From a checkpoint of a small transformer trained on Wikipedia: 378M tokens.
Each number is 200 + 20 x the weight over its row's rms, rounded and kept within 0 to 999. Layers, rows and columns count from 0. The size before them is the row's rms in percent of the matrix's.

# layer 7 MLP up, 768x192, rms 0.166, rows 518-554, columns 96-191
099,223,184,218,207,199,192,205,191,204,203,221,188,183,184,225,183,193,210,144,189,181,174,185,200,199,205,177,192,213,210,218,240,224,211,170,195,224,187,192,160,222,199,218,195,197,198,225,187,169,207,193,179,225,191,200,181,239,184,187,174,178,212,192,203,230,189,226,208,211,178,207,233,211,214,209,211,222,215,180,162,188,211,254,170,217,211,183,211,210,198,202,213,226,212,198,212
087,167,170,180,193,241,194,171,177,182,203,218,175,188,200,188,181,183,222,180,201,214,192,196,184,181,188,192,178,160,190,171,211,189,200,183,183,192,155,188,215,226,211,189,208,239,177,179,205,207,180,220,197,200,181,197,193,193,222,218,202,205,200,189,225,210,154,191,214,210,214,217,167,197,221,228,181,211,212,221,244,212,212,200,197,212,183,144,195,188,196,196,220,213,212,214,199
093,195,207,222,202,198,203,215,210,177,219,199,215,181,181,214,175,190,191,174,188,179,201,203,189,220,236,200,181,169,168,202,207,212,197,170,171,225,204,164,175,172,196,185,196,235,204,203,179,244,203,222,183,178,189,204,207,232,188,201,201,245,211,184,201,213,205,163,167,162,193,174,185,214,192,184,194,205,204,195,192,220,215,200,218,197,199,185,211,211,210,262,198,205,227,188,207
104,177,206,194,243,201,217,205,178,225,182,219,187,197,202,178,193,204,198,209,223,204,209,236,189,208,210,170,196,165,212,203,239,228,206,179,199,185,181,220,167,177,185,207,201,199,201,191,192,212,218,181,236,227,187,197,203,183,158,216,154,215,247,179,206,254,230,187,201,216,202,189,229,235,215,202,223,205,224,188,191,220,188,183,204,206,196,205,205,154,225,218,191,196,221,195,196
096,183,163,217,207,189,185,209,194,222,200,199,210,172,216,194,157,202,211,193,191,218,220,187,189,158,192,209,180,165,192,177,155,190,217,213,204,184,218,172,210,246,178,190,212,185,206,208,200,187,186,198,214,216,169,257,179,221,198,211,193,202,198,176,188,196,224,181,202,196,190,215,252,173,210,191,196,191,226,180,239,200,184,206,217,170,209,189,246,229,170,184,215,223,210,192,200
108,204,191,214,189,192,177,208,183,168,182,227,216,205,194,201,213,186,184,180,204,193,193,197,168,212,225,173,189,194,244,220,215,218,177,217,197,190,159,195,239,204,182,185,173,204,164,186,207,166,203,200,215,224,181,201,205,176,187,174,214,175,185,204,161,188,209,218,177,203,210,198,175,186,226,212,178,173,200,172,201,180,220,168,181,237,198,206,222,179,186,184,201,185,191,211,179
098,207,189,210,173,245,214,207,184,235,224,209,201,217,174,161,183,214,206,180,210,200,214,200,181,212,188,172,205,169,220,174,186,191,163,221,171,218,197,232,217,166,179,178,212,223,210,174,185,196,212,232,181,230,190,185,207,192,196,224,202,174,212,210,171,202,198,201,205,210,213,210,186,209,218,226,192,205,211,174,176,196,207,211,205,190,185,234,207,195,245,181,223,166,183,223,194
101,219,197,192,247,175,196,204,220,194,221,200,177,220,211,236,180,228,225,201,212,186,195,216,201,221,205,232,186,215,217,213,193,193,224,210,205,180,195,212,194,191,204,177,218,192,234,196,141,190,205,189,222,168,198,217,187,176,187,215,225,194,191,173,212,195,186,193,173,219,155,219,184,209,193,188,191,178,203,175,199,211,202,199,213,247,198,164,189,209,212,184,229,212,230,204,237
092,213,174,222,204,193,210,192,174,211,168,213,197,205,169,202,216,184,177,184,202,206,199,171,222,202,194,181,181,206,214,210,189,206,206,257,193,214,234,195,207,170,196,226,184,221,171,220,202,179,166,198,173,159,168,151,213,191,182,175,204,186,217,208,209,191,239,164,216,177,209,209,227,209,207,156,210,202,192,172,203,194,192,192,211,230,220,217,176,191,167,153,192,204,214,188,184
099,247,203,197,207,206,229,213,150,208,225,224,210,218,214,175,209,199,204,160,151,195,169,196,172,205,185,188,187,199,164,205,224,235,194,165,167,226,195,207,182,186,179,191,183,190,172,187,200,212,183,212,214,222,170,193,170,227,206,194,210,193,189,221,175,184,194,212,177,204,167,216,173,182,184,253,220,214,189,222,201,204,179,186,194,210,180,178,216,163,191,195,198,215,222,191,184
103,182,206,199,225,192,186,231,172,202,208,234,193,191,162,236,211,198,189,179,197,197,175,183,192,192,207,204,226,173,204,204,211,190,214,200,187,209,225,188,209,200,187,187,169,203,218,205,218,207,168,214,156,218,225,186,207,196,208,161,211,210,180,209,206,167,197,155,226,178,236,213,176,201,208,196,207,208,179,185,197,217,183,169,198,235,217,215,201,182,215,211,175,154,199,184,187
093,209,184,179,217,200,181,209,207,184,222,189,205,191,207,190,223,206,235,173,181,171,198,202,199,196,181,195,208,202,206,232,226,185,175,217,180,179,176,207,155,192,261,231,220,174,224,206,185,177,215,188,252,225,184,180,191,204,218,224,197,177,178,168,228,184,210,222,189,177,202,180,209,201,165,218,232,170,178,203,220,220,186,170,173,204,212,163,210,206,186,217,187,160,175,177,204
099,181,184,168,220,189,213,175,198,164,196,222,209,217,183,211,197,232,213,192,206,196,182,193,209,202,170,184,197,189,248,208,208,240,192,180,200,182,151,236,185,217,215,232,193,217,201,209,224,190,195,250,184,183,173,210,186,223,208,233,217,235,193,182,194,198,236,178,202,203,208,240,232,198,174,176,199,183,203,242,206,212,176,175,197,165,212,205,221,198,183,203,176,202,190,183,221
096,193,215,216,178,198,182,219,210,196,186,256,227,216,167,186,227,190,210,143,204,234,152,233,218,196,181,235,192,205,218,195,177,213,198,189,228,163,182,187,221,195,194,171,230,208,214,207,203,180,188,219,209,165,202,183,200,158,202,183,208,186,218,184,182,236,215,194,212,167,149,222,199,197,209,200,191,201,197,215,244,198,193,234,165,223,229,187,204,165,219,181,188,202,206,188,176
090,210,185,167,189,213,199,211,178,225,182,226,223,210,195,187,203,182,188,238,189,197,176,173,188,223,220,202,226,220,198,207,183,216,225,194,209,188,219,173,201,222,161,200,254,194,183,211,222,176,213,202,222,226,200,208,211,214,168,215,202,212,231,209,170,220,197,187,199,183,197,196,181,174,211,187,188,159,197,179,241,190,227,192,167,236,245,225,200,227,182,236,206,233,204,217,157
101,211,185,221,187,171,194,202,225,208,211,212,181,176,179,164,209,189,222,192,200,179,221,205,174,182,219,166,243,165,199,232,218,227,211,158,224,221,213,177,191,180,222,165,217,182,181,198,167,192,236,225,214,270,228,202,172,225,230,227,212,201,215,194,233,179,172,197,190,181,193,188,212,226,213,214,239,203,195,211,206,203,194,196,191,188,222,197,201,197,184,210,206,215,180,212,192
106,202,219,184,200,185,196,192,190,206,174,214,199,191,231,180,167,216,229,190,208,199,243,242,192,210,179,174,178,200,216,257,218,194,144,187,189,199,186,194,197,196,229,173,201,197,198,185,226,209,219,203,218,217,186,171,141,182,182,185,211,224,237,218,209,227,205,209,218,165,216,154,174,203,208,199,213,214,193,217,170,193,199,220,199,230,195,190,189,199,180,193,143,189,199,212,199
112,224,205,159,241,181,204,190,191,195,186,197,210,192,192,226,203,163,203,188,201,204,196,167,200,172,207,233,167,185,202,194,179,178,215,216,210,205,195,201,212,220,215,256,197,205,179,193,184,168,171,187,188,182,230,190,210,183,203,191,199,186,222,187,185,204,167,247,193,205,196,207,199,237,203,211,192,191,149,226,199,213,176,261,218,185,196,198,187,215,212,226,173,197,241,197,212
111,237,226,203,210,181,208,172,157,213,217,213,184,204,199,198,203,179,207,208,208,174,208,161,181,199,201,207,193,198,193,229,177,207,198,206,195,215,188,185,196,197,203,164,171,191,246,194,165,174,229,215,193,211,200,219,180,194,194,206,202,222,217,197,199,236,215,176,215,238,226,204,178,154,207,203,203,193,171,211,225,198,224,226,213,177,217,177,230,213,164,198,187,177,167,186,205
102,201,188,203,197,195,206,201,205,202,209,184,211,187,215,232,228,212,198,210,163,198,206,178,225,192,215,204,213,211,217,209,219,202,163,202,210,180,183,217,201,201,248,168,188,195,206,233,189,237,197,212,197,233,198,212,193,211,171,202,206,238,188,238,219,184,216,184,155,154,187,222,198,193,199,180,215,192,216,204,224,230,216,214,206,192,207,172,231,192,162,160,192,205,209,201,211
096,203,206,204,213,189,196,173,180,180,188,236,193,176,208,207,198,201,188,193,199,174,176,197,197,195,247,213,193,181,171,214,195,183,216,192,198,211,189,204,194,213,212,185,247,198,159,195,174,190,247,202,167,227,167,224,224,189,188,185,209,181,223,228,196,196,182,214,197,165,221,200,220,168,209,234,185,219,166,179,203,195,217,199,196,224,221,203,232,228,231,227,199,189,181,204,190
096,196,186,236,218,184,213,221,245,206,165,195,214,243,198,181,197,228,167,204,192,224,218,195,207,194,207,201,154,205,216,247,183,206,194,195,199,217,207,220,228,196,235,223,188,195,218,217,217,220,210,173,226,202,196,214,195,204,188,197,217,195,193,201,202,228,235,188,230,183,204,222,206,219,239,208,206,206,174,197,190,156,236,183,202,223,231,207,214,197,181,163,229,178,183,214,184
095,216,200,202,220,194,187,201,223,201,208,207,215,191,198,178,207,237,194,202,208,217,227,208,190,216,216,182,181,173,190,192,185,206,212,192,221,202,189,205,197,223,188,199,181,221,149,200,185,215,172,211,198,217,203,227,207,178,173,162,232,212,205,164,199,235,249,176,212,197,205,206,217,208,201,204,209,233,168,212,178,169,177,205,182,211,203,189,223,212,173,202,218,182,182,211,201
097,201,209,196,229,207,210,187,179,197,182,223,189,166,196,194,221,210,203,209,234,187,242,206,175,177,202,208,167,170,211,223,184,164,194,200,208,171,185,189,214,194,214,197,171,210,175,171,207,174,202,190,209,203,219,185,177,202,221,189,191,224,221,194,190,193,201,230,182,206,145,196,246,199,205,177,178,196,216,202,194,222,193,202,214,222,207,204,208,173,211,206,228,144,214,216,228
090,180,204,195,161,217,178,180,167,180,169,216,205,179,214,198,198,182,158,256,195,225,184,227,218,195,176,215,205,200,202,214,208,217,197,200,219,203,206,167,242,146,177,202,210,206,180,174,209,202,217,168,201,216,216,200,209,218,190,209,238,194,208,193,204,218,192,221,172,230,169,225,189,195,178,198,180,190,199,189,205,163,203,202,217,173,218,194,205,239,201,179,182,162,184,199,164
097,195,193,209,181,159,209,196,169,180,157,174,177,201,190,217,197,225,209,202,218,231,194,200,199,197,196,238,245,216,162,183,238,213,206,212,219,200,210,164,178,204,162,207,201,219,196,223,187,185,194,175,230,175,216,167,231,195,201,227,195,215,199,212,194,186,171,209,211,204,215,175,203,196,202,188,194,175,204,165,198,203,211,188,207,215,236,156,206,219,220,130,239,201,246,233,172
111,181,195,218,214,184,201,173,193,165,211,208,183,170,169,220,220,215,204,207,188,176,197,200,182,233,196,196,186,224,186,229,273,180,196,212,222,202,208,255,225,239,175,209,211,198,194,218,190,163,194,227,217,207,211,199,171,192,209,178,184,191,158,238,199,246,209,188,185,210,183,211,207,190,223,193,203,200,192,181,206,221,185,152,211,216,243,196,205,190,185,199,201,210,177,205,205
102,179,202,199,194,201,177,231,238,217,188,221,204,162,194,238,181,208,238,210,196,225,191,192,208,174,177,208,169,205,188,190,207,221,225,188,177,186,232,246,233,199,222,199,211,228,228,172,199,212,188,167,191,177,182,206,200,209,211,222,201,193,194,194,190,187,210,166,224,163,201,207,218,171,173,208,184,232,188,215,190,202,181,217,192,221,203,205,189,193,205,174,230,194,161,210,201
099,166,208,223,220,209,189,231,199,215,216,231,196,191,179,229,223,181,189,193,213,209,188,179,193,216,194,206,229,192,201,187,236,185,216,212,160,165,229,183,213,192,215,194,188,190,222,204,208,217,240,194,163,192,232,191,215,183,187,177,205,203,177,205,175,207,196,208,193,195,200,224,205,199,199,234,198,203,199,199,179,203,205,188,175,226,214,202,176,201,210,205,203,233,168,179,201
089,188,200,199,205,217,188,220,201,177,206,187,181,160,187,218,219,225,191,188,194,233,224,184,187,213,175,247,215,200,216,207,207,160,239,184,197,182,232,179,159,177,211,218,208,199,212,222,163,178,180,179,205,219,185,208,165,186,225,226,205,196,214,190,174,169,218,238,190,194,159,224,209,203,185,207,184,193,213,164,187,163,183,222,202,222,225,220,219,180,220,201,182,201,158,197,199
096,199,180,212,215,243,185,181,192,179,210,209,164,217,199,234,200,208,235,210,209,181,177,203,194,214,225,203,242,188,231,192,173,211,210,192,176,194,221,201,183,176,218,204,199,197,216,170,216,169,220,185,181,189,205,189,182,199,181,160,186,203,201,214,173,209,195,182,175,207,239,223,226,184,180,226,204,178,199,202,203,185,178,168,216,203,238,197,190,174,204,164,157,201,203,196,222
097,221,207,198,194,222,157,198,177,208,190,206,219,175,233,171,198,221,227,168,219,196,224,178,206,220,186,208,208,168,173,209,185,196,178,206,213,198,184,175,145,203,229,216,185,190,194,181,202,193,210,202,235,198,189,184,165,208,199,180,192,191,205,162,206,204,206,238,202,239,181,199,234,193,200,190,208,179,182,213,171,198,184,214,188,223,187,228,205,188,189,202,191,232,206,196,188
097,188,215,179,221,209,204,164,172,227,170,217,227,196,218,186,202,207,240,173,184,171,200,247,177,197,173,173,210,203,220,161,252,194,164,210,212,184,231,197,175,174,216,197,213,204,186,227,207,185,199,206,216,230,199,203,227,216,183,208,203,198,173,199,175,214,188,201,182,200,198,193,187,197,212,214,188,229,210,217,237,198,211,221,188,218,194,180,178,197,240,260,213,211,210,207,174
089,181,210,205,207,178,162,200,195,162,190,185,172,175,202,194,190,164,193,224,196,180,223,146,179,190,147,185,203,216,164,198,181,204,192,214,207,213,201,184,195,186,191,202,226,172,226,193,177,192,243,211,191,198,200,208,210,216,188,223,203,193,210,233,245,222,216,228,209,213,156,223,214,192,185,212,183,198,182,217,204,175,211,216,197,210,187,217,213,180,203,209,207,229,216,184,202
090,158,211,198,200,190,212,232,191,197,189,206,195,170,188,194,196,234,236,191,202,208,240,179,215,187,239,234,201,191,211,196,208,184,196,173,208,210,197,180,211,219,205,206,202,215,163,191,209,203,231,171,236,215,211,181,200,182,240,186,216,214,186,220,161,206,247,207,208,248,197,184,212,193,189,197,230,196,206,198,220,209,230,182,189,193,217,238,181,186,177,194,201,199,230,184,208
103,210,181,213,168,177,220,213,165,222,221,226,193,210,170,188,146,214,215,199,166,176,210,243,190,187,148,217,188,203,223,191,187,185,226,219,206,163,202,196,199,191,186,180,223,199,167,226,196,210,207,168,210,202,215,164,202,201,260,196,203,181,214,167,193,219,242,158,195,195,221,200,243,181,184,164,213,200,204,195,226,217,234,233,196,198,198,199,215,182,221,211,207,200,229,198,218
105,196,201,218,176,202,209,179,210,225,189,202,243,210,225,185,220,195,168,194,192,182,198,215,205,239,182,190,195,184,205,208,217,161,199,186,188,216,198,209,196,186,209,169,223,204,220,192,233,168,190,172,203,209,215,170,208,205,176,179,166,196,216,201,236,195,237,180,237,203,178,245,190,226,214,214,230,206,195,216,203,212,201,197,211,231,175,263,196,186,219,178,220,207,186,225,191
# layer 7 MLP down (transposed), 768x192, rms 0.161, rows 518-553, columns 96-191
101,181,230,248,178,199,200,172,200,218,195,182,184,184,193,191,196,189,192,198,183,198,198,210,209,212,187,192,154,202,202,212,196,194,206,216,177,200,208,211,171,221,163,165,205,201,169,203,182,217,173,182,178,208,222,196,162,186,179,197,218,229,178,195,198,181,205,218,201,177,183,218,222,173,192,158,205,221,215,220,215,181,203,233,210,191,200,208,190,169,174,195,149,214,229,215,194
095,197,167,216,204,183,208,166,221,231,175,220,165,237,223,207,186,161,189,189,175,194,223,212,151,218,215,201,228,188,187,202,170,209,202,209,202,184,222,191,184,198,227,185,200,215,201,208,208,172,221,213,211,212,175,163,233,210,228,196,216,188,218,185,176,173,187,183,163,206,176,208,193,219,166,178,216,194,221,246,174,191,186,215,209,214,228,230,169,196,202,167,187,233,221,223,219
097,209,199,208,185,180,205,202,192,230,207,224,152,178,218,196,202,211,215,208,189,160,193,155,223,214,214,204,209,229,194,219,213,212,189,230,209,237,224,213,199,230,221,209,226,206,220,194,223,195,166,170,201,258,170,196,182,238,206,219,189,222,224,222,222,205,228,182,201,224,224,228,196,213,217,178,210,207,196,227,204,215,183,235,172,197,198,213,195,177,191,166,222,199,193,175,190
108,212,192,189,191,195,174,197,194,216,213,169,246,193,200,215,211,214,194,186,202,171,205,227,189,203,199,212,220,193,179,168,185,187,208,228,224,182,210,204,173,213,188,187,189,206,210,214,213,193,214,203,187,183,218,197,175,205,188,205,195,236,216,199,217,186,141,183,203,240,226,189,180,233,166,178,217,210,216,160,144,141,253,231,219,165,213,214,207,177,224,193,191,195,187,170,186
102,197,185,199,207,195,182,213,232,216,224,209,207,209,210,209,217,190,201,165,222,207,218,218,174,176,211,153,200,189,163,223,178,186,193,206,227,191,245,204,175,203,174,197,177,214,175,161,235,175,173,198,224,207,239,188,189,223,190,189,181,175,191,191,247,201,206,145,210,201,224,170,180,210,198,205,204,180,187,206,224,199,187,199,196,210,227,190,204,207,211,217,231,240,198,235,202
112,193,220,195,188,214,202,185,215,225,219,174,208,225,205,184,192,204,181,221,215,252,233,229,226,215,185,226,181,159,209,185,228,222,177,200,182,196,195,221,197,205,167,189,176,205,204,206,201,189,184,233,204,197,194,189,212,183,171,158,204,211,195,217,176,224,205,176,199,204,187,200,186,174,210,199,196,206,203,202,182,214,221,161,204,208,189,170,160,199,190,185,184,202,192,222,222
099,211,200,206,176,162,178,211,239,180,177,209,193,166,212,216,173,214,211,231,225,196,206,193,224,191,218,203,203,206,213,237,154,193,196,159,202,187,191,210,198,190,163,202,185,215,179,212,200,197,165,162,188,176,181,216,220,176,169,224,178,177,197,200,189,209,208,196,187,186,206,206,183,219,184,198,200,207,209,204,188,219,181,206,196,168,237,170,168,191,206,224,180,217,200,190,228
096,171,187,177,159,241,209,213,173,210,196,185,217,210,191,217,192,185,201,194,199,225,190,212,178,190,222,181,217,232,205,195,197,200,188,200,215,214,207,201,191,250,190,202,187,200,168,237,200,203,216,190,190,193,226,210,165,172,224,176,170,195,226,226,202,175,199,175,194,201,187,185,169,167,190,212,170,257,208,173,181,196,222,203,222,162,209,203,214,221,227,220,230,187,223,209,197
096,201,214,163,193,200,182,212,195,211,192,200,176,221,188,162,193,206,197,212,191,201,185,224,194,183,208,186,204,201,238,193,227,172,175,142,206,211,188,247,182,215,192,186,185,218,205,199,204,177,210,165,212,219,229,215,194,191,223,203,188,167,235,202,225,212,211,218,201,165,193,199,199,168,204,214,211,202,220,212,138,230,206,209,206,203,207,222,184,216,210,193,192,184,210,210,177
103,194,228,175,210,226,194,194,232,192,224,206,165,187,194,218,175,180,178,218,190,193,178,197,181,194,227,191,159,202,194,216,182,179,201,230,214,213,164,166,194,171,253,141,243,225,225,183,197,199,193,204,205,189,202,168,160,220,215,198,178,210,181,183,201,182,203,180,207,207,200,173,177,210,157,186,203,194,198,213,200,215,227,164,226,186,181,203,208,181,191,214,186,172,195,204,233
092,199,227,209,208,179,214,188,221,198,184,182,212,181,185,170,186,180,204,206,218,209,230,211,168,194,180,231,199,208,189,206,232,249,202,233,199,205,181,198,179,208,210,205,194,169,202,208,202,180,189,174,207,232,146,231,181,181,193,225,252,196,231,215,214,194,202,229,212,176,206,217,209,177,160,207,206,207,191,215,213,197,191,225,213,201,187,208,198,157,216,195,250,223,163,174,228
097,180,196,179,197,204,198,212,152,167,190,205,176,206,176,192,215,211,215,246,193,196,213,219,192,234,193,204,186,188,207,214,191,172,208,177,178,222,218,194,223,227,165,176,195,216,190,183,208,224,207,213,253,187,194,223,217,231,191,217,226,150,216,230,172,200,155,206,218,230,184,222,211,193,194,199,212,190,204,208,166,166,201,200,229,211,189,217,182,221,201,229,194,167,203,203,216
096,222,190,201,197,218,197,233,210,198,206,174,202,176,214,215,253,180,181,186,208,225,193,203,188,215,236,205,181,176,171,205,240,171,174,193,219,206,248,181,215,177,176,223,190,217,237,222,194,178,199,175,208,180,209,196,203,151,195,172,172,197,207,220,189,194,168,234,192,195,216,167,205,223,213,178,196,209,201,235,213,166,219,194,184,222,197,167,195,182,202,200,230,182,205,197,206
088,197,204,212,207,188,219,202,191,190,194,188,207,201,215,212,195,186,207,257,216,193,207,180,199,198,180,146,197,172,168,182,203,183,194,211,169,239,193,197,154,211,227,210,198,194,148,206,209,174,210,160,204,223,223,216,192,232,178,201,193,200,193,219,226,168,198,201,203,196,206,201,203,199,207,209,186,176,240,205,197,204,195,186,258,149,192,217,210,242,194,238,231,213,177,201,234
087,211,207,228,181,184,196,207,233,244,187,186,184,190,229,225,246,211,215,158,254,197,225,202,176,191,191,176,184,193,209,189,198,187,192,195,204,207,168,208,201,182,187,167,176,232,210,192,172,218,167,235,175,205,191,212,226,217,195,211,219,194,198,186,210,211,222,206,219,228,211,193,211,209,175,219,198,203,228,213,203,175,199,232,170,177,184,223,176,205,226,188,243,200,195,197,225
101,220,195,197,193,197,173,203,195,181,193,180,198,221,208,197,183,194,200,209,197,194,208,176,187,217,190,187,194,258,194,188,194,196,201,201,175,183,224,208,211,210,205,212,192,180,224,179,174,189,209,202,178,179,182,180,231,174,182,201,177,210,185,260,216,221,171,239,190,212,199,189,212,195,207,216,210,200,166,181,211,220,170,193,194,205,191,192,189,187,228,209,166,201,216,225,190
102,173,220,163,168,232,185,185,219,210,180,202,203,220,189,180,188,238,202,224,226,200,151,153,172,200,201,211,220,206,232,217,200,181,228,193,203,180,198,204,203,198,202,198,176,209,237,213,162,213,190,207,207,166,228,156,188,167,221,214,203,196,208,197,195,200,164,207,193,202,195,211,173,167,213,215,179,207,210,203,227,219,219,228,201,212,246,205,219,237,226,176,186,176,173,195,204
117,197,192,182,203,223,231,234,180,171,189,168,192,199,193,194,215,207,212,211,230,200,198,218,197,195,219,219,212,179,199,214,174,180,172,207,203,174,187,223,208,191,203,190,227,193,191,196,199,196,219,178,233,187,226,206,178,207,223,178,217,180,217,189,203,189,201,142,192,234,166,183,182,206,227,159,209,211,207,156,198,199,208,179,194,216,176,185,191,189,183,167,209,157,170,217,196
108,202,248,186,204,223,174,157,202,197,192,192,227,232,196,180,190,186,212,232,193,181,215,181,192,182,187,222,169,185,216,211,237,189,177,182,194,205,177,166,221,209,214,201,184,193,199,181,186,187,172,164,205,188,243,165,173,160,201,220,215,211,153,217,187,143,212,196,175,149,193,189,196,200,228,199,210,194,213,195,206,207,211,192,197,198,205,208,215,202,197,196,202,170,218,200,227
100,153,197,222,219,161,195,232,251,203,191,224,204,178,175,187,189,179,211,180,223,213,220,235,200,207,206,224,170,222,192,192,159,171,203,218,208,222,208,197,182,164,216,168,219,222,207,219,218,188,185,189,237,227,208,198,205,217,195,203,200,166,185,203,213,199,170,186,228,188,200,188,215,198,203,210,218,242,167,220,198,187,249,221,198,234,209,191,198,186,234,212,196,203,200,197,212
092,198,189,160,213,201,251,189,260,185,196,167,200,224,160,194,184,205,192,178,221,209,201,200,234,213,192,201,214,177,205,240,190,230,173,200,224,215,189,177,187,219,198,232,219,154,218,257,193,208,173,183,226,162,214,186,172,187,213,237,210,200,180,191,221,185,215,182,217,215,212,185,166,209,178,152,210,162,226,215,196,235,185,182,222,185,184,207,185,200,212,205,173,188,219,185,207
095,208,258,155,238,188,202,197,187,214,194,215,198,210,188,206,175,193,194,182,219,189,201,208,188,169,161,178,225,203,232,207,190,168,194,179,231,214,214,166,188,171,217,201,188,187,218,217,173,211,212,171,214,214,209,210,171,194,196,213,197,208,188,226,230,204,229,210,177,183,196,211,211,207,183,198,216,200,208,231,231,197,216,245,192,197,211,248,218,214,233,199,189,206,224,211,212
104,176,199,184,183,204,173,202,186,204,171,192,212,172,207,186,235,197,197,203,181,215,199,207,196,164,205,240,240,200,202,215,208,177,165,176,178,190,233,214,208,198,200,201,204,193,220,189,195,196,218,230,195,231,217,193,189,196,191,189,143,223,207,196,195,200,175,184,186,219,197,186,175,189,228,182,207,199,201,223,179,214,223,179,206,191,177,216,188,224,221,198,185,227,238,204,207
105,223,190,204,220,156,206,210,199,162,186,213,226,213,228,190,185,180,220,161,206,202,165,232,209,211,193,225,219,190,208,233,192,191,209,234,212,208,189,209,172,213,204,171,200,186,194,187,185,214,201,234,187,206,202,228,239,229,218,207,219,229,215,183,211,195,191,175,170,201,221,207,210,200,234,202,228,202,223,209,193,172,198,194,214,177,191,185,213,175,228,198,182,220,210,191,190
088,214,185,202,179,207,201,162,199,234,231,216,176,205,229,170,202,181,201,128,205,188,209,174,199,218,213,209,198,221,239,201,184,175,223,228,214,192,260,218,186,248,228,198,191,197,222,201,174,207,202,197,203,187,197,212,216,228,219,177,202,178,189,214,187,172,212,191,168,224,191,186,226,213,188,200,227,238,214,184,217,191,199,173,172,179,207,212,219,227,216,165,231,189,199,176,219
094,191,199,199,190,255,211,237,209,210,207,224,200,239,174,192,221,217,217,191,189,196,193,222,188,192,260,173,189,189,226,241,218,206,211,189,236,149,180,217,158,189,190,198,211,208,235,206,199,207,188,205,213,211,187,232,177,204,197,216,176,200,185,219,219,229,228,179,200,198,239,206,201,197,184,197,201,218,181,196,195,210,186,207,163,226,205,196,213,222,185,222,185,194,189,224,231
101,214,164,194,205,185,184,159,209,187,196,198,235,191,229,236,228,205,184,176,215,240,164,198,225,227,195,214,197,204,181,205,181,228,196,211,215,211,201,211,218,237,164,192,220,241,178,221,211,196,215,226,191,177,140,228,184,186,195,194,231,179,193,182,208,200,203,210,185,208,174,225,184,215,194,217,218,210,175,189,207,196,224,211,214,190,205,212,203,181,237,231,193,186,208,185,184
114,215,185,187,184,217,202,214,199,168,216,166,197,190,188,214,161,165,201,206,198,195,216,238,207,221,204,174,255,206,195,216,170,186,208,227,178,243,171,208,196,216,177,224,240,195,218,203,173,179,183,184,176,187,225,181,209,204,215,197,187,203,170,222,187,199,212,229,209,219,237,219,213,188,199,159,224,172,224,213,226,169,209,209,181,181,191,195,195,175,217,196,220,217,206,202,189
104,184,204,212,211,176,211,209,207,241,184,211,205,193,179,191,198,211,184,212,187,171,220,200,192,177,236,200,174,218,164,170,209,193,162,219,222,203,207,209,198,201,180,200,197,200,203,200,224,196,159,174,221,208,166,174,154,181,196,224,202,191,210,200,223,208,206,179,160,199,199,180,186,227,225,212,220,199,200,182,196,183,197,222,267,181,213,184,229,188,203,232,227,213,239,201,239
097,193,184,196,207,170,215,222,207,178,202,224,203,177,230,209,220,174,226,212,196,219,211,197,175,205,212,170,202,187,215,215,162,213,185,181,199,236,203,199,174,196,205,220,214,230,185,172,210,186,205,178,181,187,170,185,212,201,218,154,201,188,184,244,229,217,200,227,172,188,196,183,170,207,184,182,198,205,217,233,219,187,176,224,205,182,179,165,214,202,204,229,197,211,194,221,195
100,201,209,188,203,227,192,193,215,184,190,183,196,202,219,196,207,208,196,192,221,204,207,218,197,185,240,188,205,187,213,207,176,206,191,212,197,192,160,187,192,208,188,194,208,244,216,200,175,198,195,212,186,222,177,215,209,167,195,218,203,215,218,193,197,182,173,215,177,212,193,229,201,199,230,205,209,163,201,203,193,232,172,202,156,209,175,197,220,216,176,212,210,155,194,175,169
098,218,224,221,208,202,188,196,176,164,196,238,199,194,225,210,205,198,226,213,183,180,198,208,209,234,158,208,197,181,220,181,211,176,175,181,181,182,144,225,194,209,225,203,207,219,163,175,170,185,202,155,203,175,193,228,230,211,191,208,187,177,197,210,206,227,226,226,215,181,204,197,219,215,208,181,206,177,193,185,207,223,154,148,208,193,179,198,179,193,205,189,190,197,208,231,192
089,206,164,206,174,202,219,240,209,179,205,175,183,197,199,198,210,201,211,195,214,206,237,198,180,181,177,181,208,230,209,230,180,211,246,175,196,186,187,200,206,218,156,182,176,181,183,187,175,167,234,190,224,192,196,213,192,203,224,207,186,191,224,202,220,184,229,204,223,215,192,237,197,226,196,154,175,214,199,230,184,239,196,184,196,185,209,223,200,184,182,173,187,209,228,189,199
097,173,221,193,202,166,198,204,193,240,185,156,194,180,203,211,191,183,202,201,179,220,210,201,204,191,186,235,221,189,186,226,234,241,207,208,209,227,222,202,200,210,180,192,181,207,206,188,192,207,194,194,184,179,204,225,179,241,193,169,196,204,237,220,166,184,180,234,214,213,197,217,170,202,190,226,163,187,205,238,205,184,170,194,176,178,131,220,175,213,238,223,243,196,190,238,205
089,217,161,202,190,195,184,167,182,194,160,189,208,207,182,199,227,222,150,181,214,198,198,195,201,180,170,164,200,232,195,171,211,183,202,184,160,188,209,231,213,176,176,208,195,210,215,179,248,204,179,190,171,191,191,201,196,228,184,202,200,165,172,216,206,233,180,227,168,221,201,217,199,192,214,199,181,219,217,199,202,198,178,250,211,195,150,217,230,203,223,197,180,214,179,185,207
106,220,235,243,208,164,177,183,211,184,175,224,216,178,210,176,210,203,193,165,195,168,196,160,229,175,200,199,202,212,171,209,201,171,217,213,163,192,182,218,210,182,186,176,197,225,185,224,219,178,219,180,215,218,212,192,198,222,176,228,194,231,150,182,186,213,212,229,180,181,198,224,216,173,229,207,196,186,183,191,170,194,199,152,211,195,223,241,173,185,206,207,218,190,178,203,186